Part of a small language model's weights.
Size: width 128, 2 heads of 64, vocabulary 1024, 2.64M parameters.
Each number is 50 + 12 x the weight over its row's rms, rounded and kept within 0 to 99. Layers, rows and columns count from 0. The size before them is the row's rms in percent of the matrix's.

# q: layer 4 attention query, 128x128, rms 0.0559, rows 61-63, columns 0-63
# k: layer 4 attention key, 128x128, rms 0.055, rows 61-63, columns 0-63
# v: layer 4 attention value, 128x128, rms 0.046, rows 0-49, columns 0-63
# o: layer 4 attention output (transposed), 128x128, rms 0.0583, rows 0-48, columns 0-63
q61 099:46 54 34 68 53 56 34 61 41 46 28 48 46 47 41 39 23 54 39 53 51 55 61 33 28 68 50 61 32 60 58 40 87 53 66 31 74 57 47 41 29 50 56 42 25 47 61 42 52 49 59 57 60 44 71 63 34 47 35 56 30 63 58 56
k61 093:60 84 60 61 59 54 46 53 64 44 44 56 49 60 34 49 51 54 63 51 69 52 52 33 31 37 53 65 39 54 51 38 61 37 41 45 62 50 52 29 46 45 46 56 27 48 48 61 70 41 51 65 45 61 64 72 51 47 32 51 24 42 70 55
q62 099:58 53 60 52 69 43 70 35 55 27 49 27 48 49 43 31 56 31 65 55 51 55 45 50 53 36 42 37 63 71 50 60 34 37 65 62 47 39 40 51 52 33 56 48 63 54 63 42 65 59 39 52 27 80 49 52 55 46 72 47 40 52 51 41
k62 094:37 40 58 49 61 41 54 47 56 45 63 63 54 70 59 68 71 66 57 49 45 37 33 65 47 37 41 24 42 47 33 68 48 36 59 78 54 47 56 70 62 44 59 37 43 73 46 39 44 67 28 65 49 46 55 43 45 46 43 64 56 54 54 51
q63 089:46 55 71 47 53 60 51 47 48 55 50 37 69 36 45 81 67 45 61 54 48 42 45 20 47 43 53 41 50 46 49 48 23 46 60 72 61 56 53 42 48 46 39 53 72 39 49 63 37 45 55 70 34 59 50 37 71 44 59 42 36 34 45 78
k63 090:51 56 62 56 67 46 61 60 68 48 71 53 53 40 31 46 57 65 58 56 47 62 31 79 60 49 48 24 59 63 37 52 40 29 52 64 51 64 63 52 51 51 43 60 45 65 51 61 33 46 45 61 34 58 53 43 34 33 54 55 49 64 57 55
v0 086:45 47 30 44 36 41 12 44 45 59 58 55 24 35 55 60 32 61 49 57 73 57 50 72 36 47 51 51 68 84 52 41 59 41 62 51 39 61 48 34 43 67 38 49 38 47 38 40 40 35 56 67 68 47 58 48 46 54 70 29 24 43 49 51
o0 076:54 51 59 74 83 48 84 30 65 51 45 39 61 50 49 53 38 53 64 63 41 42 59 45 49 78 37 60 64 62 46 40 43 49 49 52 51 41 70 57 62 27 23 47 47 53 51 40 54 66 56 24 34 55 49 55 41 52 38 50 56 66 44 34
v1 100:57 53 25 52 41 53 68 40 60 46 51 55 62 33 17 67 62 67 40 42 57 56 39 63 55 51 57 33 49 43 27 54 35 58 50 58 41 61 46 66 50 39 44 56 73 43 50 40 58 60 37 67 52 71 42 57 48 46 42 39 52 56 47 49
o1 093:45 55 60 45 52 38 38 58 51 51 61 51 57 63 73 43 57 54 47 56 44 56 53 53 50 40 29 61 38 54 68 26 44 36 68 32 59 41 44 44 67 55 53 50 47 68 42 55 55 45 61 72 50 26 47 38 21 73 69 59 57 64 48 51
v2 101:48 63 47 55 52 49 58 58 49 49 55 35 34 31 45 46 49 37 68 28 66 46 55 71 64 41 52 55 31 43 29 57 58 73 24 68 37 51 50 71 67 46 54 60 34 66 54 44 52 47 53 65 47 54 20 42 41 51 35 41 41 58 41 43
o2 094:54 45 44 39 53 29 41 39 44 65 60 31 70 40 75 36 54 69 44 70 30 45 47 58 19 64 48 52 57 56 47 42 52 35 54 27 51 36 48 35 31 71 70 39 58 61 38 64 68 33 47 63 45 43 73 56 21 64 45 36 59 53 42 56
v3 089:48 32 54 34 46 33 45 28 62 58 51 63 59 52 36 38 47 44 61 42 64 54 43 31 53 43 66 55 45 58 53 46 51 78 46 70 65 30 54 56 37 39 53 67 57 33 64 42 45 40 44 57 51 43 64 43 61 40 57 36 49 24 39 41
o3 083:61 57 59 63 52 46 30 48 45 34 49 53 56 43 38 82 52 32 36 43 43 37 67 55 56 72 39 37 70 54 38 53 33 28 54 56 35 77 47 36 55 43 47 33 50 70 41 55 54 62 48 62 37 46 49 41 38 74 46 63 60 74 51 55
v4 092:57 40 46 54 52 69 56 57 52 64 46 41 61 56 36 55 65 69 61 44 61 56 53 56 44 56 61 49 61 38 31 50 51 10 45 44 56 35 37 55 30 48 54 74 32 39 37 57 62 41 37 64 45 65 39 73 57 38 45 30 40 47 44 61
o4 085:49 66 48 45 47 45 41 49 53 54 74 60 38 50 64 32 52 38 52 42 31 43 43 54 40 41 36 64 40 55 50 39 61 66 61 36 60 47 54 54 48 58 51 50 67 78 68 42 54 46 73 66 68 34 48 48 26 48 65 70 53 41 53 42
v5 100:50 48 51 54 17 46 69 40 59 44 33 66 56 39 41 51 67 49 45 33 46 43 60 29 56 24 54 58 56 56 52 53 25 42 65 55 49 13 51 47 25 38 53 60 50 36 34 59 77 63 53 49 50 53 39 52 56 43 50 74 37 58 50 53
o5 100:32 71 54 58 67 43 31 66 42 72 62 36 53 48 67 59 55 45 36 53 58 46 41 65 57 52 43 53 51 46 54 59 61 41 41 52 46 64 49 52 65 53 31 39 72 66 65 51 50 45 41 74 54 42 43 33 60 63 48 46 56 66 36 62
v6 091:52 48 43 59 45 60 52 33 49 27 51 56 58 41 50 42 44 45 50 37 36 55 47 91 55 44 58 53 51 30 31 40 47 57 49 35 40 45 46 68 68 47 40 39 27 56 61 35 42 33 29 39 40 52 31 51 40 46 45 35 33 47 43 52
o6 091:58 41 28 52 50 47 60 61 61 51 56 27 32 60 55 41 43 52 60 64 71 45 53 53 27 52 41 58 47 69 43 38 65 63 47 40 53 49 48 32 34 57 76 68 55 45 60 51 62 50 62 43 56 41 58 37 06 47 42 47 55 62 57 47
v7 090:34 30 65 62 41 49 36 39 59 49 77 48 75 23 46 49 40 44 53 51 29 50 48 49 44 52 56 40 61 40 49 52 43 61 36 64 64 38 36 53 52 46 59 51 39 80 47 70 40 65 77 32 52 41 63 47 62 34 45 70 62 43 43 45
o7 084:44 53 41 46 27 53 66 54 48 35 39 75 41 74 46 44 50 56 45 34 51 46 52 50 67 43 42 41 48 56 51 33 55 53 74 48 57 53 53 36 40 46 39 65 48 42 54 36 44 39 48 53 63 30 55 59 82 49 44 37 33 34 44 58
v8 097:46 60 53 53 34 44 47 32 41 29 50 41 63 60 32 26 45 32 58 57 49 50 52 55 69 54 60 32 53 77 35 52 48 59 57 37 36 42 39 64 71 61 55 38 42 43 79 47 49 42 60 32 48 54 29 65 40 50 42 65 60 45 52 50
o8 093:47 31 54 63 50 52 50 59 39 51 58 31 47 39 60 53 55 50 58 51 52 39 57 58 25 17 23 75 41 53 51 50 59 51 56 55 39 55 50 31 24 42 65 63 64 59 43 63 59 51 49 59 44 29 60 35 51 37 59 28 60 77 45 49
v9 098:65 66 23 55 64 76 57 58 65 58 39 36 35 70 54 30 63 43 46 54 58 47 42 55 38 51 54 66 58 46 38 36 54 40 56 25 37 49 40 44 76 46 53 63 58 50 61 56 40 37 21 53 38 60 58 50 56 38 19 57 68 47 55 41
o9 091:40 45 61 44 35 50 47 53 34 57 60 43 62 45 38 42 46 56 64 51 42 61 36 44 56 38 44 61 47 59 51 55 76 62 43 52 65 66 60 59 47 51 63 59 37 58 49 55 53 36 57 57 53 66 43 59 00 61 63 48 44 52 68 34
v10 102:37 42 49 46 47 53 54 54 31 50 44 47 48 35 46 41 54 34 36 65 51 49 58 52 54 47 42 31 50 57 56 57 22 36 50 51 58 48 32 28 39 48 47 62 81 66 12 50 55 51 55 61 43 58 54 51 42 40 55 61 30 47 42 47
o10 093:41 46 44 69 64 42 51 30 75 72 49 54 50 63 55 63 56 60 50 43 69 63 45 56 30 75 51 50 60 44 52 60 66 54 43 50 43 59 52 70 81 59 34 26 46 49 83 52 46 38 39 37 39 43 47 58 64 54 58 50 73 50 35 53
v11 091:51 49 72 57 62 30 52 58 54 32 38 61 38 42 52 26 30 33 55 54 67 57 53 52 60 60 56 48 41 62 43 65 41 31 69 57 37 60 42 32 66 62 62 59 56 57 46 53 57 43 70 33 54 51 43 46 66 75 54 49 48 46 54 58
o11 087:61 47 37 64 54 51 53 37 48 60 70 56 58 46 47 72 62 48 68 36 31 29 62 49 52 48 56 59 58 54 32 62 40 67 43 52 60 30 55 60 29 50 28 43 47 46 51 53 48 50 46 55 23 48 48 51 58 09 34 35 53 46 30 61
v12 094:76 36 77 49 68 37 52 71 47 50 52 59 60 46 62 45 39 35 34 42 31 54 50 28 55 39 39 44 50 37 59 55 29 45 68 40 62 34 70 41 42 44 60 57 71 46 36 59 54 58 49 52 54 65 54 50 63 49 52 64 48 50 40 42
o12 086:44 72 46 49 51 55 44 49 47 76 57 64 67 67 61 77 55 41 60 67 61 49 35 58 56 55 60 39 63 40 56 67 63 57 35 56 46 57 54 65 64 55 44 43 60 44 73 58 43 45 44 57 40 44 42 40 76 43 38 50 57 37 30 61
v13 094:63 45 43 33 25 51 27 49 51 56 40 48 41 70 48 45 50 33 40 50 55 60 42 31 58 61 53 56 52 47 42 49 57 54 62 41 61 42 56 30 36 67 42 42 46 69 65 55 50 56 55 43 56 57 69 65 52 47 61 45 62 36 70 54
o13 093:46 52 71 68 54 52 65 50 32 29 59 62 54 47 34 64 59 56 61 45 45 40 49 30 74 51 25 51 47 37 48 59 34 43 56 67 55 70 50 62 67 19 53 64 37 40 43 50 50 68 55 46 52 50 45 49 61 53 68 55 44 60 48 48
v14 092:64 62 22 44 54 57 34 39 38 52 64 28 54 66 25 45 73 56 47 48 40 45 49 43 48 25 67 43 38 50 56 61 74 54 34 57 46 53 47 56 35 45 46 42 65 61 56 46 56 38 42 78 46 54 50 51 52 32 49 18 38 54 45 58
o14 083:32 44 62 63 63 43 67 58 66 42 41 49 39 26 60 54 22 60 54 49 48 41 55 56 27 66 24 48 38 44 47 47 38 45 52 49 36 36 57 28 65 47 81 51 32 70 40 55 64 55 61 36 65 36 63 57 16 75 65 76 55 43 50 33
v15 103:64 48 44 42 52 23 46 51 39 45 57 53 55 58 40 08 53 43 52 40 63 50 54 55 57 48 53 46 44 78 51 51 71 73 34 47 35 51 45 41 65 40 57 52 41 59 76 35 49 58 50 63 54 47 34 43 64 47 45 65 34 59 56 69
o15 104:53 49 52 59 63 48 49 48 72 50 51 42 59 34 60 74 56 47 46 60 39 38 77 59 31 56 51 37 55 32 50 56 33 43 54 33 23 48 71 34 56 59 68 55 40 56 32 60 53 26 39 53 51 38 67 50 28 57 58 50 58 48 32 45
v16 099:50 44 34 44 59 70 57 39 58 40 32 45 26 58 22 59 48 52 49 48 61 45 33 54 44 60 50 56 55 62 37 46 59 40 55 62 48 45 56 31 50 41 52 61 36 51 82 53 43 45 50 62 42 60 57 53 50 73 54 44 45 47 55 46
o16 089:64 43 45 36 46 48 37 43 61 56 58 77 62 51 49 45 36 57 70 75 42 34 65 41 46 42 29 55 54 54 60 52 47 69 50 54 50 43 45 71 61 80 44 33 45 54 32 51 63 57 63 39 41 54 55 46 35 40 37 52 53 35 51 38
v17 091:50 46 50 52 59 47 59 48 45 50 67 40 56 59 34 59 60 37 56 42 50 37 44 64 72 37 60 53 67 27 34 52 30 48 44 48 22 57 74 50 76 43 57 59 72 63 45 44 71 49 46 37 42 60 32 32 47 60 60 46 48 43 34 60
o17 093:46 55 36 38 34 47 44 56 58 61 56 43 40 54 74 30 49 56 51 46 63 63 66 49 39 67 65 50 52 56 35 44 65 37 56 39 57 40 29 35 33 55 66 56 34 50 64 59 55 50 48 67 48 26 57 51 00 35 39 47 56 61 49 57
v18 088:51 56 59 64 32 61 53 36 36 57 60 53 44 39 40 36 57 41 39 58 60 62 59 48 34 42 44 36 49 55 53 47 57 87 26 26 50 56 39 61 47 46 34 66 37 41 74 40 73 53 55 45 57 30 47 46 47 64 66 55 49 66 45 61
o18 089:48 37 50 51 65 48 45 56 62 53 31 41 66 33 54 73 42 56 64 62 51 40 55 70 50 54 48 44 49 41 49 38 52 31 58 55 21 42 63 39 61 43 63 39 65 44 52 70 43 52 50 55 71 53 56 49 41 61 43 48 55 64 52 39
v19 095:35 34 62 49 40 32 57 67 53 43 59 49 44 56 57 60 17 41 45 62 55 50 52 31 55 46 47 56 43 50 39 66 86 51 53 86 43 66 33 42 56 48 54 33 45 55 66 43 61 52 62 38 54 30 58 55 42 47 51 37 68 44 39 42
o19 094:59 40 58 57 38 49 49 37 35 39 41 74 62 57 39 47 54 64 57 45 29 43 53 44 45 43 45 58 30 59 50 51 27 52 54 48 56 31 48 70 29 46 29 52 54 53 18 44 59 57 42 53 34 61 50 60 87 53 34 51 47 45 70 62
v20 097:44 36 60 43 50 54 45 60 35 60 36 57 18 51 45 56 50 48 66 50 58 36 59 47 43 47 46 72 43 56 65 54 48 70 36 37 59 40 64 42 65 54 33 50 49 61 48 34 66 37 74 42 55 39 37 43 39 57 84 33 58 47 50 55
o20 091:58 49 54 47 64 44 52 54 75 51 37 47 69 26 41 56 52 54 38 57 53 48 40 35 53 82 51 41 66 40 40 46 38 47 43 64 48 51 35 60 51 37 47 36 39 32 47 45 33 71 44 61 49 76 58 66 31 46 44 58 50 70 54 53
v21 098:52 54 46 59 54 42 47 47 37 71 55 29 61 61 40 57 32 71 64 39 55 42 50 66 57 43 53 56 57 60 53 50 55 74 33 47 58 38 32 71 41 47 52 73 61 42 39 60 56 67 44 55 44 56 54 57 41 49 30 52 42 40 56 59
o21 091:53 54 62 48 51 47 43 58 48 53 51 45 31 61 63 47 75 39 30 62 50 58 27 65 41 41 58 43 55 40 61 55 52 31 58 29 35 60 78 45 60 64 54 55 48 66 63 36 53 30 34 51 76 30 48 57 63 60 68 62 54 43 56 35
v22 086:46 42 70 56 49 42 60 37 28 30 67 54 60 49 34 50 42 47 45 75 54 59 46 39 58 52 51 49 49 73 46 76 46 72 44 46 58 62 28 56 55 70 42 58 45 51 53 54 43 61 80 53 48 58 51 47 31 50 66 53 50 64 57 46
o22 076:49 38 48 58 55 35 51 63 66 49 39 50 53 43 69 57 61 65 53 59 50 46 49 51 34 31 40 63 46 68 49 55 57 45 53 67 44 35 52 51 58 59 28 37 62 62 41 36 50 40 21 61 23 40 60 52 68 50 33 39 59 58 31 54
v23 112:50 42 76 57 56 50 71 52 49 42 44 61 65 50 60 50 26 35 42 59 39 47 33 29 41 64 41 47 47 50 43 48 49 30 49 65 45 48 31 47 23 61 55 58 24 31 42 52 43 54 67 35 61 38 51 50 75 76 51 78 46 40 63 36
o23 112:59 55 43 43 43 59 31 43 57 54 48 58 57 49 29 62 73 45 53 44 45 49 47 50 63 28 47 46 39 47 61 66 38 57 55 40 58 62 51 72 46 51 22 44 65 46 42 42 49 53 34 56 40 52 48 47 99 34 35 36 56 41 38 64
v24 083:57 58 33 66 45 51 41 43 66 47 62 80 53 45 58 46 64 34 48 53 43 41 54 68 54 55 51 43 51 43 59 42 73 61 40 38 39 53 39 75 49 65 57 30 38 59 50 34 41 53 40 76 29 27 43 47 50 38 67 56 54 41 56 58
o24 078:57 31 52 38 54 51 50 60 53 59 44 24 58 38 37 45 33 65 63 62 63 58 58 53 43 37 48 37 49 55 61 37 53 44 46 48 38 42 56 34 58 41 86 42 53 35 36 66 49 49 50 31 61 68 66 54 35 79 41 48 66 64 55 36
v25 094:39 38 49 59 55 55 46 46 53 78 51 46 71 50 45 54 68 35 54 38 54 44 69 40 59 37 37 60 54 17 55 49 35 33 48 57 51 17 61 38 49 61 48 44 65 60 43 53 56 46 65 50 50 36 43 32 28 35 44 32 30 61 47 63
o25 087:51 67 47 45 46 31 66 56 73 36 54 46 32 26 58 50 43 61 42 48 55 66 58 46 54 69 65 42 59 64 50 49 51 64 50 44 51 39 46 57 36 43 51 55 36 38 57 28 45 72 69 51 63 48 52 64 43 51 38 56 28 44 47 68
v26 094:51 50 37 52 46 37 60 34 61 46 38 56 49 56 44 59 56 65 60 59 52 39 51 61 39 73 53 49 68 36 41 63 56 57 69 34 27 56 72 57 68 38 47 46 54 51 57 48 61 34 44 41 45 45 56 59 60 56 49 38 71 54 48 33
o26 084:61 43 63 53 46 75 50 63 51 32 61 70 35 50 30 48 45 37 30 29 42 43 56 39 53 28 59 52 39 56 48 35 36 55 55 70 75 42 41 25 43 62 31 64 39 53 39 53 34 66 50 61 53 58 57 44 28 27 49 60 43 45 51 57
v27 086:62 45 54 51 49 38 33 37 55 56 62 49 39 34 54 29 68 44 51 47 42 26 30 50 79 54 40 34 64 67 46 35 39 74 58 54 40 40 29 34 43 53 61 68 68 47 44 43 36 46 61 65 42 60 53 56 49 66 49 63 56 42 71 34
o27 072:54 39 57 53 65 71 57 34 63 49 48 61 66 59 34 72 47 47 46 62 72 45 60 24 56 48 61 40 53 53 72 76 50 41 52 51 49 68 61 49 61 53 28 44 35 60 51 51 29 57 36 50 38 46 53 32 60 40 49 43 59 48 40 61
v28 104:29 53 57 51 33 18 31 43 46 65 32 50 43 45 55 54 62 38 59 40 52 55 41 46 49 56 52 44 62 60 55 52 32 67 61 52 51 46 39 30 49 31 40 50 75 50 35 53 57 54 84 60 51 65 72 42 44 46 59 59 55 48 47 42
o28 101:54 46 57 46 40 64 59 46 35 39 54 66 57 56 59 58 51 54 37 48 41 46 50 17 59 49 55 45 54 52 50 61 48 45 56 60 54 46 52 66 52 67 18 46 31 52 65 36 36 45 41 60 33 46 43 64 74 46 55 41 34 44 42 61
v29 093:21 36 53 51 46 51 69 50 67 36 49 62 34 48 30 44 38 32 66 62 67 52 50 28 63 67 52 50 55 81 65 44 41 40 33 48 52 44 36 65 68 51 56 61 50 47 49 48 36 58 61 37 64 41 57 49 45 58 42 52 63 39 53 46
o29 080:72 47 59 43 45 37 31 39 45 36 50 51 40 39 41 78 64 61 41 41 50 52 60 64 56 30 56 71 45 70 39 49 59 47 62 65 37 45 35 50 08 44 39 33 45 58 40 49 56 53 56 72 43 49 51 36 51 56 48 50 37 71 59 41
v30 099:31 43 68 43 45 31 44 55 43 40 48 56 63 53 56 80 58 45 32 71 58 48 50 37 56 63 39 34 77 42 53 53 49 48 62 30 47 51 37 64 37 60 42 46 38 44 53 59 61 53 54 34 51 36 50 57 39 63 59 55 74 46 53 39
o30 092:51 37 59 52 40 77 61 47 45 32 41 74 43 53 34 48 50 56 47 43 62 48 60 45 71 15 58 55 29 71 47 57 50 47 54 76 57 36 55 44 45 45 19 52 59 40 44 58 28 66 51 66 53 63 63 42 87 33 40 52 52 58 53 55
v31 095:64 35 38 63 38 52 64 77 57 43 53 55 55 30 43 69 65 56 57 31 45 40 56 45 48 28 45 48 61 35 51 59 51 67 48 48 53 62 54 46 41 58 56 60 68 35 29 41 50 69 39 69 50 58 50 51 59 50 51 44 46 57 33 56
o31 101:39 64 58 50 81 38 36 50 62 82 46 46 45 63 68 37 50 55 49 63 74 56 41 46 54 68 64 31 52 45 62 54 57 40 37 46 60 44 46 44 79 55 49 45 34 56 55 50 61 32 54 39 63 42 45 31 41 66 56 54 56 49 63 58
v32 095:57 52 59 48 36 40 47 32 35 38 57 56 68 35 49 29 56 27 45 48 34 51 39 17 64 57 48 49 68 39 43 39 53 59 71 43 50 66 58 47 47 47 55 52 71 39 39 38 61 47 67 53 51 46 54 44 52 53 55 48 52 58 59 25
o32 086:35 40 59 73 55 61 53 62 54 42 44 67 42 65 37 84 46 62 53 54 66 57 56 41 59 59 63 33 53 32 54 51 43 39 45 57 53 53 47 58 68 63 22 46 54 51 57 60 17 59 24 50 44 52 48 47 67 52 44 57 50 48 41 63
v33 105:33 73 51 44 60 50 54 31 45 26 60 56 67 53 32 23 60 52 70 44 63 57 50 60 39 45 55 64 51 41 51 54 61 34 39 45 42 63 73 58 47 42 55 50 53 54 45 55 68 61 60 47 58 43 52 35 50 40 51 20 46 46 50 46
o33 098:53 44 46 69 36 53 52 55 42 43 55 46 43 38 48 82 37 44 48 43 46 31 46 62 54 44 65 46 59 56 44 33 44 57 68 43 36 26 45 28 33 60 68 42 61 66 58 39 33 41 54 50 52 49 50 60 22 52 45 67 44 53 49 54
v34 106:45 48 39 69 41 69 39 47 50 51 52 55 45 55 67 38 64 47 60 30 53 49 43 64 55 42 51 25 45 22 45 57 36 58 53 28 52 48 71 69 71 38 45 49 59 56 52 42 62 42 36 70 44 50 44 27 37 44 45 38 46 42 50 72
o34 107:46 64 51 35 50 38 60 72 55 59 57 18 29 49 57 52 43 54 50 59 58 57 48 48 40 69 69 64 65 60 33 41 61 48 42 46 65 47 55 35 28 57 56 73 29 52 58 50 41 44 52 52 59 41 47 60 13 51 37 62 33 55 43 45
v35 088:63 49 32 51 47 57 85 22 48 44 44 60 47 47 45 24 54 40 55 55 53 55 57 62 42 37 61 46 56 49 63 61 62 58 46 58 47 42 63 50 49 56 54 56 36 55 52 51 56 29 30 66 50 66 55 29 45 44 46 33 50 38 53 80
o35 076:50 58 55 62 49 44 27 51 54 75 65 47 54 54 49 69 42 48 40 57 55 43 40 50 32 75 53 43 55 37 37 64 60 45 42 53 62 44 63 40 76 70 50 47 52 71 46 42 60 54 52 57 50 52 53 61 24 70 39 51 52 51 35 37
v36 097:57 40 44 51 53 72 74 58 52 42 23 47 46 69 56 37 17 67 56 35 45 50 58 57 40 47 47 57 36 59 38 47 47 58 59 52 66 57 52 47 50 73 54 44 27 58 63 70 37 54 26 38 44 75 62 56 52 55 42 50 73 39 43 74
o36 092:51 61 49 53 50 46 42 47 48 56 67 57 50 56 41 56 74 41 65 61 51 60 17 55 71 39 26 60 60 37 54 55 58 39 49 48 49 52 50 57 45 29 59 68 58 37 25 36 66 58 46 23 42 42 53 45 45 41 50 36 66 52 63 28
v37 099:41 63 43 48 49 77 47 56 70 66 51 52 58 24 53 51 53 51 48 49 30 58 55 61 37 42 47 58 54 35 50 49 29 49 46 54 64 77 41 42 33 65 57 31 34 53 44 74 35 48 36 56 44 49 64 73 62 41 28 59 42 50 57 37
o37 097:45 44 43 35 45 49 52 39 31 50 52 43 63 67 50 30 42 44 52 44 60 60 44 48 71 57 31 44 53 56 69 35 69 41 52 56 49 71 45 57 64 28 60 67 52 45 52 46 57 41 62 34 66 53 26 36 60 58 73 43 50 35 59 47
v38 082:57 54 28 34 42 69 30 34 61 46 32 56 53 33 19 42 57 46 55 41 51 36 46 71 49 40 44 59 55 30 42 39 48 60 49 62 61 44 46 33 58 35 60 60 51 49 46 54 61 48 52 62 55 39 51 45 52 24 57 35 57 44 47 63
o38 070:37 55 54 78 57 44 58 53 43 36 52 52 57 40 59 56 50 63 72 45 35 50 61 25 61 75 39 38 57 60 55 74 47 45 50 52 48 50 46 54 64 45 45 49 37 52 39 49 50 77 49 29 38 64 52 47 21 66 44 57 61 59 37 47
v39 093:34 58 53 43 54 44 56 62 52 37 56 62 69 40 37 57 52 46 42 42 41 46 52 21 51 46 50 59 49 46 49 60 62 24 48 40 53 54 32 40 31 48 50 37 50 31 21 64 36 80 56 56 48 64 58 60 59 44 49 55 51 51 63 54
o39 091:41 45 50 56 57 58 44 36 47 67 51 56 56 55 56 45 47 47 43 43 49 66 52 59 58 46 53 39 45 38 58 63 45 50 47 60 50 52 53 52 78 50 30 41 65 63 50 32 49 25 48 45 46 51 39 41 91 61 52 43 59 27 46 44
v40 093:58 50 47 56 50 77 47 42 46 47 57 47 76 35 72 46 59 38 29 45 20 49 32 43 59 37 56 56 29 33 53 55 58 35 49 44 59 35 62 50 49 70 60 49 40 59 49 48 41 45 60 34 47 44 46 54 54 49 32 55 33 37 61 65
o40 076:48 62 38 66 60 32 58 67 66 40 49 38 32 45 46 52 51 52 56 29 74 64 68 54 50 59 41 54 57 54 33 60 61 68 57 45 58 66 45 41 42 32 55 68 52 40 56 53 48 58 66 52 56 35 33 37 61 24 34 55 51 56 35 58
v41 089:76 66 44 53 50 42 57 42 38 52 59 41 47 54 33 50 62 45 63 30 48 64 67 45 60 62 57 47 50 55 56 46 77 77 25 42 51 23 71 61 57 47 59 62 46 63 67 44 37 54 57 44 37 42 51 59 56 40 39 38 59 65 42 63
o41 095:57 37 55 53 49 41 36 65 52 46 53 38 55 29 55 70 50 41 38 62 42 17 53 57 41 29 44 45 44 50 47 30 39 38 63 43 30 59 51 22 35 48 90 50 64 46 51 59 63 44 61 67 67 49 62 44 26 64 60 57 41 72 61 45
v42 092:15 45 77 43 56 32 44 43 73 50 36 55 39 46 40 49 72 75 49 54 52 52 60 37 46 42 34 48 56 50 29 59 65 33 51 50 67 44 62 22 23 45 54 59 37 34 41 54 54 42 58 62 59 53 47 57 46 59 65 64 59 49 56 40
o42 097:59 56 49 46 46 63 43 34 30 41 63 59 69 54 65 56 37 36 52 39 31 42 63 32 63 57 60 43 51 60 60 70 33 53 56 62 46 54 30 67 52 42 30 38 49 51 51 48 50 70 46 36 27 56 53 40 71 57 49 43 48 35 43 70
v43 094:67 60 27 71 27 50 50 62 57 46 73 63 41 49 57 43 74 47 36 37 66 45 50 75 61 42 45 54 35 45 44 50 32 49 68 45 45 64 66 61 54 51 52 69 28 39 49 48 53 63 40 54 57 68 45 52 43 48 40 39 24 52 51 45
o43 087:49 54 38 36 70 50 54 44 51 70 45 20 59 64 38 47 34 51 76 67 44 41 59 63 55 55 52 42 36 59 54 48 66 44 33 46 40 49 76 41 75 54 54 53 56 63 52 62 47 37 48 52 61 36 50 24 29 53 53 39 38 47 37 49
v44 088:66 51 66 49 48 65 57 22 49 52 52 78 64 51 48 39 43 66 65 35 37 49 60 52 64 38 46 53 48 36 64 58 34 61 67 35 45 45 78 44 77 35 52 45 66 51 46 40 48 62 37 39 59 51 59 31 51 46 31 36 52 51 54 51
o44 082:57 47 59 67 49 38 48 73 53 45 57 38 43 60 54 84 56 38 37 46 68 55 38 52 38 80 51 57 73 46 28 48 67 45 38 57 62 69 48 48 45 57 51 64 39 56 61 33 42 41 43 65 39 40 44 46 20 56 46 64 45 76 30 65
v45 095:61 30 59 37 61 57 81 59 39 41 54 79 49 50 52 34 47 48 42 43 61 58 50 36 54 51 33 55 28 39 39 51 43 60 71 63 40 54 64 58 56 48 52 54 48 55 20 48 66 52 58 51 57 59 30 43 45 49 54 36 49 60 59 21
o45 090:39 70 53 48 55 36 44 44 67 66 61 58 57 55 35 71 55 49 53 63 60 46 37 58 48 40 76 37 52 48 70 35 43 58 38 47 49 49 59 69 59 66 55 29 80 33 52 53 27 58 30 61 40 50 63 45 41 42 38 53 54 58 34 69
v46 091:65 53 41 55 35 75 70 42 44 57 47 55 34 57 48 52 65 31 44 40 43 49 54 71 67 52 65 59 34 54 61 48 24 53 48 34 57 22 56 63 49 57 50 59 57 34 45 49 45 69 29 46 63 70 26 42 58 19 51 49 54 45 35 60
o46 095:42 63 57 47 55 38 30 66 46 69 53 30 54 42 71 55 61 47 52 71 73 53 33 56 33 52 47 55 71 46 43 38 78 42 42 42 53 69 46 41 48 61 75 47 62 62 68 57 57 31 59 68 57 41 48 42 30 69 57 62 63 77 45 41
v47 089:35 63 54 51 57 35 34 64 58 46 63 43 45 51 63 76 51 59 40 31 39 48 60 46 47 51 51 48 61 19 58 56 29 56 62 66 56 46 48 50 29 34 43 32 60 49 36 67 40 67 70 46 49 43 66 54 71 28 55 69 46 41 59 34
o47 087:56 43 42 42 28 70 60 53 40 43 38 63 42 59 43 23 51 47 30 42 53 50 68 17 57 63 69 31 45 69 57 42 56 47 50 39 52 64 51 58 46 56 36 63 17 42 54 24 49 27 53 42 58 41 40 61 67 63 53 56 41 36 50 66
v48 094:55 42 31 33 66 55 45 25 51 50 52 40 55 39 57 44 66 54 56 46 56 51 50 56 39 36 59 60 72 58 38 54 45 35 51 73 51 78 55 50 24 62 56 50 51 27 34 63 39 50 48 51 42 44 73 51 46 41 64 40 51 51 38 77
o48 089:37 63 58 80 53 55 51 45 46 53 51 62 33 56 44 56 37 50 65 54 41 47 57 46 60 78 58 50 62 57 49 57 53 49 53 41 69 45 47 55 53 47 22 60 31 71 66 36 57 66 63 17 43 52 40 49 52 56 41 69 58 26 58 33
v49 094:79 41 40 38 49 62 65 48 48 46 51 49 77 34 64 36 62 24 59 61 32 65 35 62 50 69 50 45 50 62 56 49 42 31 47 30 44 53 57 61 65 48 46 76 43 74 50 42 56 41 57 34 36 52 33 64 48 61 34 63 61 52 69 59